Weights of a small transformer language model: 33.4M parameters.
Each number is 500 + 40 x the weight over its row's rms, rounded and kept within 0 to 999. Layers, rows and columns count from 0. Numbers have three digits each. The size before them is the row's rms in percent of the matrix's.

# layer 2 MLP up, 2560x320, rms 0.154, rows 661-767, columns 192-255
073:476461579486528509514450508489486468477555603482548535509566424481535527584516555499562447475426455512429520465504525525514510540538525520499531531525493473551507458390527544455484488513425504
068:461525462514575535497504576529531479502514480504539527511499500561441515523458563512494498467544503498589419572441424512511491540558484611471489509550484532501498513458582466438534506514476514
103:551426542511490470523494527541655493534438448472493466520443470485507460471496477440557459555487481471484470470499489538508517482481539529495567448528478478451483503517451537512522492472521537
099:459533516511523538563590495391482444461507513508517536458552573449463512503455451515514516559520535490495488385488509485559520502549460476598449502521545519433496484497530543541503449517453534
094:516500580407439495403494505494450531486520490473500464517525613489477502569538528503507509514421445501551510501475465499495506531509463502501490430526494448521435596396484435434492472496518504
099:448507477481524460533507517545506471577559450481546489544488615474497482470506422488543534539438457471508509555492542540490533562402508509523485562509463516491526484491461510503547505457457475
097:498522505493504483514483449469448521456539463491438546505545486530454518512565470549522518512504509487539533514506493544357516449436465518539482488510500518560508519532583413515578470453491378
109:535479553571527516532466532491501543497435463523475528511494505529529589512484571505466511461430475532532521463477449469495553514407516512493457469440467474486507524465509549472441465531494486
099:560531510487555493509467520463459498466499497584513468444533501536466553433469518490573483461497531479470540504532446569496469499537483449559466431499511452555521505477490585468553515519468409
096:461466541514500524483553578521472571526547494542477424446506525530534539496477474475454496505419609492485460502533495553560522450548523476521560508495523469430489478496444467484548516430531477
104:509566479555480488498500506517464529512482524524527515539594524477559498554546487505484437544497441502488498488484464463477505526545502545495433498535591507451581535562439478437492508448503565
099:516509571533468560516490489557438444507468519509526523447417500499506521515556500518519457461469451534506483470587467594525489482516555507533547476511561537504490544468424450476488545467491583
078:508468427532512496497460484490458550511519530438516535539546501568600509499544527453511518528486492527497492486520491443553451484575487571467552457526484466491502554528506548472505529497413512
098:555546529560509530491597473482520495461448567579477496487522500477510581484536502489488479444479509475475524495509462497486502515474556479533499593466446466414483482473442518560454522527465460
108:458424524482392503493548563492485472591550545481497461468538515461564468524581497542518529409472477538510510528600500489468448524530477523528527519520466504531484489492479487549515522574429535
103:461507522510480479610501495439474504517509453580523529512564502491483557483479490432436602457432420522481557531531555553470439485498485496459530454430547485508471515473437492527485473482527478
097:541452519488498572520511467493542504462479512532535502496525500351495542586567508532460501579501502528457418484540547505528588462484407515466551495467510437562534597562464512527488486519466517
077:518549562569497507456491512529526453448485555571534571524518451497495552496526511495485486484504496516447457517503464517483525490520464530494520467493483494475537475520544412457472502504459472
100:467505552551494446553485517515461473504488450527479518497534483544504473470550468562503485533452516519492529591437461556526549393553423456502567538558489473497517457452468487507476508457556541
095:435475532493542476441508532498514490452526519505451503531521509529544519542534529526482498576501463523576499535517525396479484498464504490478445458499477540496467572467455512500543491491590539
095:495523611538439455464512499466444448484520488504523473553519545487543463521462506429451481457475544583493519479512490557542482561520485467519516491483518478523528525496481520506465581457452489
107:505562564472497464551472527538431518507500501518547516456485431585444459486507461436484533513540459567451494424471489540516507484487470533555517536501476488502518543534495534565570445497515548
109:531459557557543522556459545527472526475551551517428584498466561516517508575487542527525485509528474548545484476524460546539480508493545482452513570578425572538610443505478484545556493479507514
109:450472485549431561524550575490494512479556522558453504472513532525451506518558434476549457536479532440450482496480530463497478456514498500461503511489509451514463475453519467537516472505475422
097:522493603450473490471502545493523507475446529556563565569549498496495527445499512502532454404525475528502487428566549457493467502512452562555493431516504530498531445489457565464551529440443498
104:482538434513478517465544527444555522479488454490462518504460456441528471497472477444468489488530462524478467541463446507491500542505471435461502458522410439579464409509531459461523496428455521
092:530484469489503520515458481467535499475505505429593538520468517500452549546476541575451504509497450453493449499536493528513539466526515491434455460462455547509495478379443538598442520535536504
092:554435461504533547475519490471504509593492497493492504545458481496533494500456559552475485473504510444375476559485476469508534496541464513571532514532450522515502445492503433501512432470474492
103:420538484543503525495545509545596508580541539524536421473456498469556481452536487520495521532471467492483531471510509465500529458523497404557521523510519454466453538512442562526428419492525483
096:542512483447446475510530517532479467401496487512477565592526429540490484462500525481484517488509509477465491553504534523510498554582547532504624411461512556452516501539492476511564519540534470
102:482511527531539520494570517554491514534504520568476530493491504450579513456549603464448511463549502431495471475450483502523483459507526447436510474522507518507474529452454476453547478471489473
089:515576558502527510499532495520547579587519429521516503543575538513446528516459499527472434462480566464510485527480406531480505578487485483497506497502437555555523487502465468462500551507523456
104:521526529547527506465521596543528569557479533478467482512490434442469491446526513489541482493522489446498516511513483464544612452516559502547422463501535497483549533450435522403520619511486586
096:541521513570452550443498543476533521450459515498522508493519456492447514450541528496530480546485495480495503465498537566447540494470550471471444450474522558480458488527621456565521511505505490
095:513528479528481490513483482516560523515532539501476472527539514437545484534562498567519489480470544526542458548447544540486562527460476517582518485473450564480506545508449472523437547572508458
101:492475533569469482509568532493537504509486494474530405506447406487563544485536424483486489476488471482527487490485480441509461436498547473510549494488460506507503501548612514490524517538492481
106:512429580466512490461495438549492511511508428535513477479508484470466472490492502542522489468483489495536557449438551444462499551480400537557459504569541487514562452485524524415523483560449466
111:534474495498454596551459480474459516460555476519507510480479541522472570437539554522452538502498497508488533513423471465507461545495471484534493456544428525488443546527471491493459556475521508
099:477559552486539447581493543560469470423480432460534427525466493459501412605526520508535578566491502550479444419528468431502466536531469525516468428509482553466426507532523486463487486484505505
106:484451489475460520500502477484403492509497492526435493540546465478437478550526482471471553535533549466480464505507444531488524544511524526554512497533443425462480406509481499577516462533516436
108:454537502469548489461451551522500467541472525495504471452449453492491520459525506492506529509538457533447537478537521510554526535499508519463445440493408425391453521494559521464536475452468495
099:508458482592496537481477521581473485470562524474496545573507486490508488519516452513516503477558492546479497477421458555480538493534532600554504405488477503545534524524511486441414485502418552
100:488526551572508462512434590549502546474496511551494520543503442544525437431506481522498517544539537497494500414465497427534533533513433500505531479505541421485492536515526508430597431456515476
118:441486517532437490536492473456489483477416544545553542512506562496507482519493490543478545516495512519457446532494517463535548470470499461467435475455479497486478575536551460511550592505526507
101:541569461441525494551488533487508502517504509480475523419512533450497546515587492484452551513527539476488456501501484487492527482495494533557471461522468528515466541560499467453465455502466478
098:514479441514532507534432484516521454511533454580426547423518550453505523541578508402483452504521527551521515509399456457455477466518487520482603514493498489481485543495527468562516460527502496
105:482522516546479492469458479538522500489483502450506478528585515509505521496550501485462502509455557512532526558482510413483467475483559511451452541522481519485524522428531500502490498493521430
113:500476611598517462520506511492570549530525551556446470460538521500496469510521439593525555486504548428513502477461545546497462498494457486489523477498507501530469512503498468452472467535493459
094:521470571530473498457504508478488498433522476545589535534517474563549450496472547484539509476514506534509552509517500536512459494487457496508559557540513482449469546557487575473510494586519524
098:547481481548479516498525484493553476516544589459467507507409545492484537534486453424537510477486540456484530516518500542521536503491519362541544515476496505469544483506526502514552518493480458
110:464497435528461454507462530455525517503443505492476528501482470561485458500461461524500557510514417438431480564543500506506484550452484541475540466595469484441512593517474556421450472539553506
101:494465525498513461443444563580476555438446537459465490561540444471507433477502523493427544418464419459499508470487500475468427464507488544478510523527572514554512466495496507587488517444471500
099:483530590500447487518514546490477478572477443561510525479503519478503582572519483470527515465522481526532519591538489490458499483516557523483504547473510559487526509492563427495533530520489508
096:503530502468543513529542542506508527431441515493481490502509488528464498534470466443458447589432485514501500550491383418529487554464560495487603510476486575491524512533393447456451534512478493
105:443528517501503433570519497557558447500481487489502457523506620478495545465530507504477510519494536484525471440497478524576493502527528480441471540542466481409566510524445419481493545467496523
102:551478496463510524497490494503532465511455544529485506478486475461539526499450526480511512481522450501472506480515444455510532536492522439502501497417485513489497532490515577512437521469539512
099:509553484526493512506495438450477454499476467472529523527523501481532479528521498556513474498537497546477505396502520552568532493519428428444515559389485451497509454525505515515457485477522533
108:532410477484512508492514565453499513512480516492461495456518531541466529523538558537443550497555485485522610412575510515496468480528528536539546510493517468490516535481505612537507530494463541
087:515513457557525406482556553510484468521600463498484521484564450527516471483416429476445489498453561505485494478506482498543514470475491453499528481574491540444530499343546542470491502519442552
095:497459490490492599502449534493473433512556541446521470516489453478620501411450500532500484445492498491504468523494541486536484491529437541475556481487558492510545489518581509515515497524520567
101:473462570501548524552498546525511490416505494445494507520535539491496470485481487443479520550520497592491483508495534537484539472517482475491555505465513462490453513542509516484538481453495465
111:455473508523445553469436557527382470502490545458474461616476528542481495478465503459521470522506502606461526473560503514456493522442438489502491496476527484438521441456576543526498489524413530
105:504503493485503551491468482523456435472516486539497512469453467529529516486433503519497467518534524566528615497489500526461494477460480498452477447496539465451478481520440563520526489521540475
095:425485439517484494552533599510478475567483431506535508517511513570527492508469513574495496473516536548442472521472452422582623517541523452508500509521507479538507481460483505465518529499519531
084:517543457529534572497467553437551479568475513536541509463505504463502454555521557491548561402470449418502505494431519495520542470538511544471473481533503509545524469432510502626482557526493489
089:499535478581485561517523467614462452499441456488516528534523453510564513488493558524494554480556475450451476553480531458474509484529503538506624476475558473455557477510522533470519478540536485
096:517505474478518526520374566532575506547472567455522484461479545507512489413424556492509526496483462535470535540455528536502530534537467508560475436581573495481476495485458507485531550501520532
096:469563509469502557554512498519483500573517475493493523513470544458482476542500514526496547490464510431427442519507501501485523498512545577512482498521554497541549516418503501495557523453530469
094:443532500432424458441516469493653505486490533499508475522467531460456495455474445463530542507425536460451494564461535509565472541525520498485471463420491478565463486490540408467512517474495488
072:484478455557490469499547542453431531490551572438451537464514515482475502474463504528451519491463480511490507457422532523524448485543538560446508479506443472425512536524453529467532500512439500
101:520461462521542520446511472589460513454440531473560470495529490489529501517564552491479502519525421466475487513509554471513438507450413556486458431603497478517556514501488467482473597478447504
098:533553566543455519494482444473492518468514490469485534498482523537506450546449447463512499527502462479606577471503552486572568493509492489361455450506436461491499485452427464556526517532505508
111:491471530545479549515515454506601525480419477486465504465568554504468491541546558525555506531496514483526475483509477523510573452518554562564481572465530502399496419515552529485586559558538521
104:450486519533461455501525548478509490490499509487508452524495427489543529533561477450487503498504509475524490556496442497507425450522415455485500560512417507588445452423514522538473476569479504
097:421454515497435466473503591447537519518507586536548516488549524518533489539526504442460526488477426535531456517610487459464527477484522463527459419533466487514425576510449512498530465496462467
084:488566543486456464522486477511477505430521451478480494494526542466497556464475510522502481507527483447535498496526511488530563487526460506533547499538522472462551556486652475593497552453520476
112:453514597500565575488542549463501477505420444478496440484473468545495500500519491431463507485482527501605493454494443553447481490565524483530447510545527566387424460522465532509458472555496518
102:542562494494506449465483510498499511469493536485469464494490498458434521512459486502426476492490456520438545485483485543513483487469443551499533488496464487515429602576579467539536463498517492
096:439509527535571579561531523520492515578537489516570518500529560500498537531495390490504536486428471499513535473452465436487443518510541507552480486485536573478525553483549451522542493518511513
093:454485534503538447470490508493487519501477577453498553459510551471446546520489536497535485538513510525485385487485465496570463484439533563500443493505500553497529518493500482524499487407546501
103:445429494541485530472478506515470540474475421490488481421504525519558520455509517505499498572484457482413514447500543451525528545495480431467391490529616431577477484436501439475511510507507534
097:534456453527583482485546537432511499490443514488417496499475545427532551485497465462560453538521469493458503476503492532521500463478510469433461439507501478481355552496505492507444511496522438
110:408497565547471495488510509493469515522502528555478507508581495499536507497523528573605481529592522481471534451471416493492565461511462524514492474505510475522494496471584532511462553558466487
101:555466497492496423484474511523486487513486446512481590495537449489430580404469443458511558500469506511550470532487530456502433533479555511555460453449493462485506455439492532447522479424509530
105:546471526529476496527546516454595487489472548436574513492544455437535510439479480518578539500468472557538459539398502508487512543446479542558478409427506473499405532522507536503531480499506463
103:464488407532448511459467443462530537580462547515434491475462443477536459401482400534451430499516497495465536478488412517508501463533445532582548513462509546535508470417479468482580505441487522
105:507423523563562506515475466534493510512509455543496515513494527544522594436596521462550464511462467501543554442416511540542509524499498485435600472483468556553554538493514514538489461465570572
118:469503535505498452494492570491559525458531525519453516512445479521454424482531542564545491480524441509565529536470500610531479525531569516470479511508513454481500532486478464537477499498517486
097:484490577538466455572487480543525548474480484548493548479497473460496461460507528465517479586540460507581536522491532443519450482497497494510514464518473490434470477503483552427497542487574572
102:500506438573537530498452496489534478440581464476508534504534500486523484533471505480460550505489475494611485461507501437503551534521448548455494504501575430444504501481499535529485511557524477
086:506489544535484450510500448509495499488502502489520613570569488580446528543545471489471454474521531543520464513494529460557566459578451470531480547489486553377521568516568562481534486546462518
086:510477519490541594540515443467551484482564509546535504489558532455515451488465458515519512548431518524517529550559564493556475515458536520475487491498562469504526465447512467525419487511454548
090:466555509527613472535417509500562534456495477415506520515427466462473551546540474451488505490552488505506489487514468500548534489552430560551539458481450518495458487459481518503510497500497515
101:500553511500518486479493483485517472479457466406524486524466483534477520431494494504465493518495461530514491506513523498462512496546444534509538485530496495456569457447518506514539488495552481
097:528491492577544540476471521498539512488487495417542500590564493534497454504492427507474489490414528483547527520435463496437554462535515578537489493548465525507436533511499565505547460536543598
105:535476519481547493525518514560501494497502520449490480537554465552483413565504548441467532557519579582473447529440510494446487437576564564492513541475500530512408526393487493540509477449429465
106:500464576511492476528511554508453517550539512496436570508560495497496472510527449532571451477550459487529529500525531458494499535617465554517492480480483455442477473540476515539489351523551517
098:513475506488485476573462528538494491512482491546491498462484475536496498448462456540513452492501548531507478525544556533479470551512579542462505546508488486510467503495471522454572583521442496
102:474540504486522398526528516535516535534478519518529503520563450535458448558504512482492495397481493489428433496546552520466467536496493540476454499442525557491501491513489596475592608477483543
105:460497501537554508546533548517491436484514499551480541478473514560576455536460450455519505497506558487509507507483500480493514465475445544498455477464517405596543479479551524531471551499485464
092:517439440462558473454537536478527473560562499496483514519497489502498550480493540530476587444490500498495449484525531487519453504514554548457487504447521504486495473520511543553506502465403476
104:504535495450473519548440564463470413521487470535506517511534525531448472510511485518528435535490469546464500468486532438472442515542504475510494484513582467483532496549525508517486439474596525
107:505520466476518471523481539465508513432437517515412506474457510464493544472467451471484462542547515521434451529568531499498569471482510459544525532493550446529512506555484551487429517509532533
109:602490504474526531467434527548520479535555483462426457584478533509497489508544476484418508439476543505464456496527501494496526497492512472468467475479474511508572453428556449506532493494486556
101:497514532509517550530555495493563442468448481526469453574500518523475464483539491510522481514503457524566622438484460466562507454504408520478501473466496515446486497505492493417533449477525488
091:496521461550457488467495552547488580529536435488479551528573523522433584548492518584467454517572523508545484474524470519487500499489500468548602480487525492525467461531463512517527443457508586
104:495576528492448431445522544486482455476445479448573535488517514497424509571512523479419558444572510478537474479539524485417493552457474496490484529537473451533503531510564480526528517497465511
# layer 2 MLP down (transposed), 2560x320, rms 0.12, rows 661-767, columns 192-255
090:495521474520478492505494448495488578518477485485496460549516564462473488573551483505500451565498535515497480546520504523508498624425552538500577527497532466511560521512504546510480475539499514
088:607501475466426456426567445450487557531521411481481472461502519472539528509515448487472498527490519499466517496475506515534472509464523438543547510478496499501499479533425513543412522509518536
101:541495497574574461439556419514493441515486500508508458518512509528419520496552491470416551502498518528506540473444495517488452484504475452492466477436494558524517552466479468576520467497617508
110:474502502511522479468504601521510521510547509560516484533528417447501490524457526468575461432579454555536551475596501534498498491510529427547535536503423558479540448484537484515498507526551541
088:511528539510538493410499434529504490521464501444504541467500521460496529514522541517542523484529392474527489479566473405528437498558442447474527516484541542544530498482573494452433486478497534
087:455522528500545483522588513495494625482544509532504535505457442525466571541563544463542456454517535434610536418547486509486550472485520480538482492455481562498601433444494525451514496496495458
093:545503474494528427553493534451502454550497511463444460470515472497549490499471497534495577525519538499492467562524530527483482483482540505478517562571461462463442515477588555463524525534574584
103:539498488459529478461504544574479538502574407511495468523523592560529509435438501490472501500478499513483534483499507462515512493548504527478511437516466494472483470470553521563544482467497507
088:549475529489546483439499481495516518466501507484456463516467505523559528504417559477472529531449447492463539502510471514460494415544487500481511534491479557421510530456460521563542504580416522
086:460541444445566417521529526556486516501445419499531458502486483517488522502588492536514527531493461474546517506490476511416492530454464481514430497500475484538554567556524489482504472559544500
092:499499462485581510509497524524435508541546509574495535469435460481455508521522455529544533501540493525460518551505566473504518463494464477426558417493472453434468458506498480474479482549502373
111:504515533524510568614508491482545509524461505472507389481510528427472484533503479510469509503469449497501556493465440484465543464538476559544501555423561434590500524545539479477492512532466485
078:507422533492449437482499442506465489428455553449437536465520497501532504514454511504513569574520569470540547550508483535522545476494453465537439525529569461476518414523461460546504483492515456
103:483518487436478510454488576413557495531470485553499489482466461541410450518509465490609564395508532496512531534526407430508454529512488500540532456518561484429471491492538501501451516530484483
091:458502471513543514464547531481549468513464537536458527495546435502502460531555593410540479514516515486562512546498571513520489490532513506484476462479507503570438527547511530526536449585562505
091:536501458557504521444510570498517551524446460468547609524491493490522504478494524493514522457468538507465508544457570456463550487537491497498492436518518496544441513471486445441509520496481539
084:522473484523493457487549479553440464465549553461486447448538520525528472437543510531519490523503487546512469579554509580412505441491549451571519537508530486451515545526459481467460569517488495
082:468522484497452511544544457528477433544610497512487426497482473502504465462532470540500462512480557503559532506471483450455534523485494462565462453449536511538531492546492513506497530543470536
103:506521453466546579521495444510443506560460449495514479516534570542515438506497565547457483489424525402495561499506497531437483546482503522508492511464556550504499496496505523495512502517539495
089:480520543532597460553473478481472487452510475507490482501504501472498481508552521538560436516507530498487499572507474495492513501573476545508514470500458508528549528565509470499477533525537486
091:493532484473459576486414510439533545525525477528468532570447535526386508514523542456569489565502525551495566463487502518518528495404503491565502462423489488454440523530489560583512516444490461
106:493533476480521455484474494538500513469487521530526508486522577609493520419455551381552500413476419465501522553574527461508466499514549468539593467473504508434540519463526470575574483561570521
115:543578407546465536502421477500475531543554568452454563472550498482543545499524539555552476461496548537484557440559495591500515521486496515494567598573478574558488495514580520438479505562538476
112:506535526487549496542528507466466551499451492523489482490456542454503496498548537498464525531580488493488586494529543486474460497446524527523564469533501531475473463398445472582436494510449482
109:558507403497493490499516504509515489489506430500564483568488543501448468507536550523559495586555519569483517486482476507524496469471474519504480483543540495503485479513479510523515520487492546
115:500548442537503459489431482533478458520392599451537488518534546475537464530571526490540512473514587447503495509547414480470461461511495451424509586500389519551474525552457504530542557453538570
076:466485460508503507417442477456473547485503455529463477516501458570425470431520589457551420456513527503514521426481511491497436514468505517482519508474490502536494500517561549479512448467517497
087:505519525487527489443442487449471509543459497521537544448527508548525537555471512539539526485570416518504506523492584454548509485452536466518446524458503480472458522552505484535524548512523479
105:482524517500395497463493522553573465474551483489571514575483503546571485555461494457495495514431488509490526491487458485534535478516406500594564522550513496498424530501544532549448462445440536
088:532562461478481463396510492533496547428442501481504479525482551521508487475477518458514471509506541521522528494500467435470563421519474520486573503486496516509506462519490461521439531521569523
101:441497474570542511524399483468593475489500541479415451448487511501475519535520497560551483543475510454450537568500528468459487464550536424497522571537495536492510510457556511537463548499505522
078:523443399524494529480451448465551495520488479477492477509431514509525535474592415514500475496473543493551577453499508554529502529483504515522505495497534486535584540453505453465465431525460485
106:485462479539501507483572519539489528529450483498505506461589408460528498452485545478458482464499457471541523532547445506469568531504548506476455502541433517469572473462455525474533485460490521
109:541522499523548494473508521503530459440482505421473441475552521545527515434523520507536560485487579482522477542582444491449521475456521405459514498566488557576554501514586482552496515500538483
091:475494524589495495518440563485520498509534479509474406513547532493533483481503483470487505584558555478440573480482461450510436516481526494430460518544525476492470544435568430503518429499510511
085:504468526465499504507396550497461494492434553436528553478422453551504512408528539439491463506473462526493509490465533401444477536497442541473492527432468519477484492514464492474458497531468424
114:559554488473521482532515531451528488505504474491493511482496506487488393540501525510464553505536566518485487537462459470494532477481534503459444496585504466495536549526512487528485471493497516
107:543445516541518490499484440501564553472458447510549445506460520505546451465396396484471445449531516461521537452516477509478522446500541495604550553509475476505499491424573499519517441466555523
100:486516472522423433524518523567498537532573483513466540470568493515514459553499462460510503543400479477505562457484517448503503524504578446500513461454558488546470447517503448492482521533529461
100:513472504505503519514482555493439560559546468461552506495437568606466488493589426479538506532430541487439522487483418446466486497448499511468476421522482539539481450480446538495495459516510493
112:486464512489486497488460464438521423502512544481465526510512498534453530450546589467532523507539519468520569554402600529457497479464563472544529520507522466502540529480507520465481512442503420
097:513495458496489556509528468488526489561508503527534580564481497507478589521428516466525461503530536496529551492566521572476373506515527517532535515513535485559464500492463543541431504549549482
100:514517537563484521509521579561527516560480528505488441508478538507427537476508453491518515485493517493555442505509502568459422504546431497536484472501471459569537544476546514509539518471473518
131:529484471485493491524565469516443550442520533529489547491459567497410582489495515474486501509519472418558478485592452504605494549506519481477550563539485499537530494564484488492514641474522611
097:511536505483549491487542410554386511477523473417523524467523460451496423440510427467539473516523503500562465516471522476480452534485480496457510473448500469467480505493434424433488434523453455
087:542485460509477488444482539508515502540522519525465574527532421582493499506457537502509514527606539542561562470479590447471498495537561529544507489503462478585477504500467481474423525550512468
109:439490477511499452499411513499478567544436529496533483535436497451473468486544432453485455516560544508571572495495545456427553542483558551462448507508523395457542534532564528463498540512511490
122:495550506522453436557485612551528382469437551554460438446479475493481456468430546518546511424499486527542432539432496602488475434529488506507528488510458481531467457495508590474550526556513584
090:515575541445480541488474623504527533487540464474534501499536563511542506480554520483471531566505485451516510575591509448488499380549440491536546480530518482482527528482577490481547491490514477
088:540425468463498514498425495532481455535501490491511494476474542509519525472571459465490488532495440506477446595553516491511521486543498533407490467445449548476606537518498497475524481517500462
118:507452470501550459520498542508499486481465496489618481581421490518573499421480424529475512514490437501463503483514489468535460516470582462464472539493547492481526490563474546558468450546560475
100:503501445514471420472573467448461415471511488474488551501481499454560547466444466545600549490436502499451524490476493494496471505503521491530528501565514518510436559513552546512421535493481474
084:541458499473442446525544509532501434461485423466542508555469526537463587523429541474573528485534501444550462479546505488565526514500533543475424495470573499480506509526503556494532463489528515
084:546487453533552498484508551369475437532564509440468479499511418484481530496518482472499529470557547578481452494521515501501451452463559486486437534533564497453506529558466506486490447454565456
099:484453485512386458511558456525530509497528513536564486535476591519468475475451467462494486552492564455522534405598555525519495473489539485500498542531484449476551465550539538434542520488532546
089:512516494472576566438549457462471436496518452515460504419479479513540532489564513500511527472485496490513559463538491487472457549428500469488539532474461516480548466525483531547466525472522539
083:552414470504520490539526534478482559509469523531516463442513469503527522498494461563493453547452501425555558584483530525495473487461518537470488473482496508440480489525562494528550502510504459
117:522463587557518511505505483479483474517454449526470477540547456469487502526487477456456469516519533544522537489522498469474534542538501408522634460461484470546448518502493544551527512432495531
092:465574555479511529576458454539531536505631492538545503548568511534506449510497552516518503515507575518496494507558476502464514443552480513595568456557525561544559453509508521435507473512531516
087:430455483543536465546444475472516523534485500574530513439505528502481442571518485474595517537466453472506476546519542459478566447445502550493504532440482499570539499469473529495481449508474428
099:575534444459495494499581527459437532537562448524622518469526488506422550532564523490550517549581559458537544499502477485474535489523503464523479499591507534511522491537562514568452517517481495
098:494428531528507531553486489504493512502511512507450482500471470531441458543439443478548497533503462564435527543532529506505558479533469446499533477471605532516474536473457536562555498549480437
115:506583498516479515526498564439391476515504470509560460493495549609549529491483541460483457503465496500454479528432460491399459493452540405446489510535506534503506530548450473574521461465558496
085:497522542447482523521501540490531484540502510466440479489500531508506508527481539536587536555532525493521488524526634459512466510552545459495531421553527502572514553393529429589484507466532514
091:515480475487466476507484514469465522459518458451487439517479509474432495534504433467460547481540502547478477539514432471489506567486510501472487501482543485504544520530481481487539511490565547
081:543403490468501521478462536560545456490448518505513540504455468429470481446413570527544444528457508487515544525556496519524546485531591500489568465510466508508580494486568496472514492531526458
098:515461494443453484521565506509449503511556592541501431493499492481471458474481525514529507458545465494477504560495594492517522443568515535499543495484469585487468500544498478500503526470446429
081:468582480532486514569517579482564541520567520462456531491477508462476537565527460512511503481477447493582446491568451553520533528504579496558500514439505492475555490432470492555589497456497488
088:468478514540621534487460515494350445598474549508557542440489424493500516541540544548504481446539467507522546556545526464519475442497457478443593477493520493504469497537482469525520497536484504
091:513515551448483479507509507477458495525522527513558526491527560487498484497524507548529485513539546462481524547577513526496480508518514528509535491461532502505565462520466523531506462444502492
106:561480513512484523479486530471459481515521525517461520532434597592564529541535533484480488472512484565455566559443527509480499459453530498428499558456532489500511502527446416485498528507528462
084:424526485498551472469533456525511455512558515527573473447459487421519551479406500507507515490488520489416512467482501510464504448479506500606503590543567523412477498468628534447394526509456499
104:380486479523510473548508539473482544421591560533533457499516496486529462508573541509491471432417503523450515474614498500532463514540491498472528458483445562503551543506458543538568515549468477
096:526522507562458520502502523473440498538438490554596536507518403549543545497530513538483458544509423458490528513485507452506521501499478475454525511523483528473455470457440465486462536581516541
085:543446496484555515533462541502524473522560496452480466536538486520480477450493510464488485501480474514530568534476545437529508484517489520446471469483510592536478402541506519518530455461547566
078:545516451626506496492530502523440535593482497462465513424404521442567514505533520524478573533529473527531467506548575450464494486544539481432508511504548543491496489532516511556471538541527476
127:464504574508513590471524584509511512494503510504531476493472557530539425454447533532424515515526515567467525523523432548527444486559633476442454514473463505495548496514433604462452507622555487
101:522441439450573497518606493482494563525487491483482491522488496495488497553543471497415428543501471455476483561566448512349466497499528447402518520576468509426517531544537464459461480480499595
103:533481495497534501513532437462462426541477541513601533560414547489547495477512427536502497480423504550476531504446472480514538503499491517490484523501531518491510520481515513485548523488484428
090:499532563441473480516475480502550520557455548538481490537499492579504464479474499510565553517498561518486473619465524494551512457474476556523501484498502502505495466490542471424486506460520441
108:503577448478580524429493447548510557503530582505519530553483537594490486433477476473480459442578513474461463496492478435457510482501474483586517430553499466480498442566495467538456574534432487
101:489475480542522522514586547533539519485563479512471495529456553428476465588510590456483523469554499504501500513522527512442578550421426448516484485483457486574499531471447508548498519484487463
111:505511461494490516501467545582506475587529549549475528483506544488456467478468485473524537596589445454506501440514519518490507512455490436495427496516468526615498554502474479500419533539540430
093:453513480484454531488456491528504470501519445484470474504450535498534489520495463459479524506456513465518499478466440514545507564497518453513573509538470475499456501476569534527447469438558442
097:411513482518492472478485469459580426465515544427425490434490490440525491555527493534463493425471541466510491519524499522522578490531473536522514550482531470480560437453516461506505571500521475
093:489498486457488492494455498465501451433536526503588548440420474499516526516506510490534594470536548532529506547501442478559459543489574519570452552455450515473460560526512494435497447549600564
111:510524545446470493495488558527452579414489506508520487502548487513509422487432521494461525516497431494558530472544514506503505465572468506477552499515506484476476489470555499527532521556488479
133:474491537456426513475458500514530496571479486487465487530490504507516455596442541495467449518539498478511496451523483489517475483477444556504487541500473488469482476473468561558496496470477498
107:561452454495605436553452472482617548424523512485467476498441446526373484498516482531551515493540566524482555554532516532533448425491513543521523506466499533502492427542466538497449495465506443
101:522495558513521521487536508480489498519508539510396508498474530461545533444440441494496501516511460525519421487570498466521542495545456495487533504428563514501488525482437496549439505593541544
087:510489529506424559506593451511510478477527437469550517474521528515490532447469491511547488551457482506532426435501511469476505489486461447489447396469530481531374517523514538530452514511492456
084:568487501440526506503508517585507434474505427554553423455508521467445580534536480510591517506460533470492517475517482578480466559442508505489531622562531454523517492503521458521444489547549546
085:508483506514502478512534515521504462555549485529424463535500541499436440492486452528550459423504481498502501452499547513513481460561476582482590495514485519481562521487474583481526520483536447
091:513554521506412456554539543472484522516488505554463483509530455475563481526517439511499434506460406564467490462535462415504457496504478512457450432460472538531506483354470499533504486485490459
115:533498549416510444480470477509499514578462483486513523498474489469495442470460495530571507540567497527505453551494486574493510520503460511437528493455496495478493538457461399461545481506487469
097:508501492530455511508503504486505477540493519492422487507544492558444475568449549473465461616534498437524478460527483490440451497495472473469496524489496498558466507460510488538495476477548476
098:436506508501519414483472546424520577501532477429487476546503502517540497442505523497530517467531508471530531468455563473439524443504473504476523525454446460422531553507530479487421550503526497
101:572539482487486513455553480479488476492485540481469492479488550463477556572483490505543478525471477554497527498473609480552515505533503533468481515491570506450524500455465498485540465514529445
090:528518460491527556504497461511426504496491528511465507507464428525526510553462474528524491532539508522492537501491483525460466542554495542503537545566592562428502535518512440503484489526600523
093:521549583560471507519486541517490488524485403563490522398545589540546462546513569536519517500553506465414509509451469532499460568490518453464514450511570484511451558463511475549425466478521522
083:505471498538546534504394496519513496410536480569497459469454479560477480425454480513502490550513512593419581485504463475506523475526432507511512537436531577504481485462472537468458507525563544
107:586483514584520462520554554471523525543535521474487534428480510504482475494482582516514495434481528451505499490521478440515495523448527506518473451495463519444514444478470532538496539518477491
104:520524530465426461545540496505519443560517563526476495437495587503507459521498533514441434415452441448491487480527524508499595498534455557451558539487469569483517497540485493492448529464496565
119:576468493488500582443520579483497529490546510521447551485502531504568459475508476536471503529532519456439458575484495417406467530531520512576512488491464502524464527445483569426541504471526492
089:420495506512514459487516499496474497454516511536425522528507420462472473541465509558488523456514527495403504516492415489461473481541465541403531469436439477523562505525468467496407515558511518
089:521465507452531491490437472523470484501454442511485521504467415527570517513472536439539498542499482492512564600501517576447501466532466533494490535504520437547509526430504551514472503521486451
100:560555508461474526512517550497635450499524535503457485566513477483546486500515502411519543479515471483424519545573505480549545511468490552518516516536514528501578448531582415551517464566553540